From a checkpoint of a small transformer trained on Wikipedia.
Size: width 64, 1 head of 64, MLP 256 tanh GELU, 1.09M parameters.
Architecture: learned positions, tied embeddings.
Training: a variant of Adam for these matrices, 84M tokens.
Each number is 200 + 40 x the weight over the matrix's rms, rounded and kept within 0 to 999. Layers, rows and columns count from 0.

# layer 7 attention key, 64x64, rms 0.139, rows 52-62, columns 0-63
205,240,171,190,171,182,211,222,253,142,213,201,146,284,224,220,270,175,185,195,257,233,195,230,287,218,201,142,170,185,167,260,236,193,290,174,77,129,145,226,172,137,224,184,64,190,130,191,257,206,284,191,208,199,169,191,107,174,167,196,268,121,206,244
170,215,191,146,200,204,193,163,306,253,195,240,229,200,116,123,215,237,174,137,149,226,190,175,155,155,230,166,222,161,152,220,240,160,199,201,275,190,275,239,224,191,177,197,215,202,226,212,209,216,205,199,240,132,270,235,206,203,210,192,246,145,203,209
154,153,219,185,208,216,244,211,238,129,195,220,255,212,121,174,161,245,170,180,164,300,159,196,240,226,262,204,197,192,161,308,239,193,208,149,295,146,247,155,233,177,232,222,188,155,197,190,243,179,175,210,258,150,255,186,277,177,183,141,182,150,161,205
209,204,268,217,277,209,262,247,249,234,173,222,155,181,219,223,187,108,241,150,202,165,159,212,236,202,232,128,196,164,148,185,215,188,220,206,189,204,196,176,245,184,150,228,247,221,113,170,209,151,198,231,196,193,141,196,146,242,187,208,191,176,130,197
174,200,204,272,237,286,200,248,162,193,237,189,153,220,312,174,189,118,217,199,181,156,222,210,204,209,188,252,213,201,222,206,236,207,184,193,182,180,72,195,193,168,155,190,221,175,149,212,210,191,217,206,192,267,97,179,102,193,196,191,202,188,230,199
190,295,182,170,157,182,171,161,238,184,190,211,264,226,198,163,267,141,181,188,169,213,213,219,226,158,210,248,191,184,146,198,180,193,166,149,196,189,303,233,244,208,194,181,183,247,184,220,129,271,189,213,219,177,127,124,181,215,206,177,253,213,207,152
197,178,222,172,165,246,201,174,136,242,220,196,210,161,260,152,232,234,154,228,281,243,158,204,202,194,209,261,199,198,308,228,161,250,219,198,151,276,163,230,190,256,210,229,216,158,255,214,225,219,256,182,220,198,208,214,86,121,184,121,184,193,249,168
93,169,192,269,239,269,276,199,205,193,216,211,181,199,248,236,151,165,232,191,232,154,173,184,215,270,197,197,259,198,257,174,184,203,176,192,185,215,86,146,163,213,200,193,261,164,199,178,183,140,193,159,190,272,200,216,199,189,239,251,201,179,204,210
182,193,221,155,206,222,203,159,212,165,196,155,271,158,92,241,200,239,228,186,129,198,191,165,178,136,194,165,200,197,123,236,204,188,175,195,189,185,320,174,226,222,185,195,153,274,237,207,148,194,198,228,252,142,191,231,282,185,237,215,220,206,197,222
176,164,146,265,193,213,232,180,254,228,230,204,177,214,200,254,257,221,223,176,202,198,147,183,217,262,248,186,162,267,154,74,210,164,215,240,191,187,103,212,117,220,200,161,240,228,171,176,193,255,175,215,181,245,143,160,234,206,240,253,167,162,145,224
193,195,220,239,280,219,198,245,180,244,183,180,138,234,325,209,213,152,248,207,185,159,242,223,287,212,191,215,204,198,176,204,215,192,213,197,164,170,129,158,155,159,146,204,199,224,146,199,202,176,220,198,192,284,167,158,87,221,214,200,187,188,218,237
# layer 7 attention query, 64x64, rms 0.146, rows 53-63, columns 0-63
187,202,217,233,257,207,223,158,257,191,139,156,216,149,176,215,214,208,233,249,272,254,174,166,248,195,173,175,171,231,172,182,177,131,210,232,248,111,257,157,211,190,193,232,197,224,220,237,177,245,224,263,220,189,168,190,189,248,188,214,211,165,76,145
186,144,204,225,217,298,239,189,257,207,217,183,188,191,213,186,145,183,184,240,215,136,210,278,226,179,205,143,176,233,218,260,247,188,301,180,208,186,242,173,253,200,164,133,224,199,179,150,170,224,205,219,184,169,243,196,254,282,163,191,228,108,144,159
211,199,264,194,200,218,215,241,312,177,191,186,146,218,168,226,187,138,243,158,242,242,213,160,249,192,197,169,189,255,165,169,213,205,221,236,239,199,162,140,216,195,201,163,196,204,203,246,204,103,232,237,164,191,195,178,153,194,182,218,249,164,175,169
204,324,208,158,194,230,147,246,174,185,136,230,211,233,208,210,193,228,141,194,188,173,198,195,204,122,129,300,175,246,193,250,203,244,245,188,261,210,145,228,193,213,235,249,208,135,160,212,255,222,199,208,206,175,199,160,188,190,168,205,211,156,226,198
159,286,166,208,152,226,137,154,245,213,228,188,211,231,196,181,242,166,239,221,234,217,264,170,247,191,154,256,202,136,148,188,192,222,221,134,165,163,221,207,158,194,194,267,223,221,203,188,216,227,236,207,202,230,176,208,118,173,184,236,238,164,215,163
160,172,260,155,209,187,210,239,119,228,225,186,158,195,249,162,206,207,146,199,227,203,158,193,141,229,236,221,182,211,313,264,188,272,200,181,172,194,242,275,245,199,250,281,201,179,196,193,219,237,190,169,245,181,227,193,179,163,181,252,105,222,172,183
218,230,206,246,184,210,235,189,193,175,222,238,258,229,172,202,115,208,181,157,275,82,88,262,227,262,238,165,184,193,268,181,251,170,207,205,288,243,184,137,157,262,198,217,268,170,216,216,193,177,121,162,173,151,188,157,240,270,184,233,142,206,144,189
213,166,218,257,188,216,195,162,225,224,137,227,142,208,242,187,204,187,228,211,207,178,267,262,239,259,193,197,132,193,151,141,191,122,199,218,210,168,212,156,179,171,171,198,181,274,136,160,210,137,182,192,200,189,134,147,191,230,221,206,227,175,252,213
193,228,117,166,203,222,207,191,301,204,236,235,233,204,174,204,223,251,232,204,228,229,186,167,182,217,250,141,184,208,192,113,230,137,215,192,163,240,128,221,83,266,163,183,207,167,247,221,213,262,243,158,197,218,187,202,200,225,231,268,154,144,192,204
247,260,194,191,203,181,109,229,207,149,182,227,151,193,253,187,224,220,195,175,155,200,198,133,220,194,157,248,203,225,233,184,199,281,244,249,279,185,185,158,154,233,190,185,186,145,197,193,219,192,220,293,229,218,242,146,107,250,165,165,282,165,227,231
128,181,187,199,214,219,210,209,185,210,195,160,192,177,211,181,240,243,139,204,192,253,213,150,225,151,225,247,156,242,221,181,170,212,192,190,194,220,194,265,186,249,150,170,215,215,119,157,228,311,212,219,248,191,147,168,213,251,278,193,134,227,189,215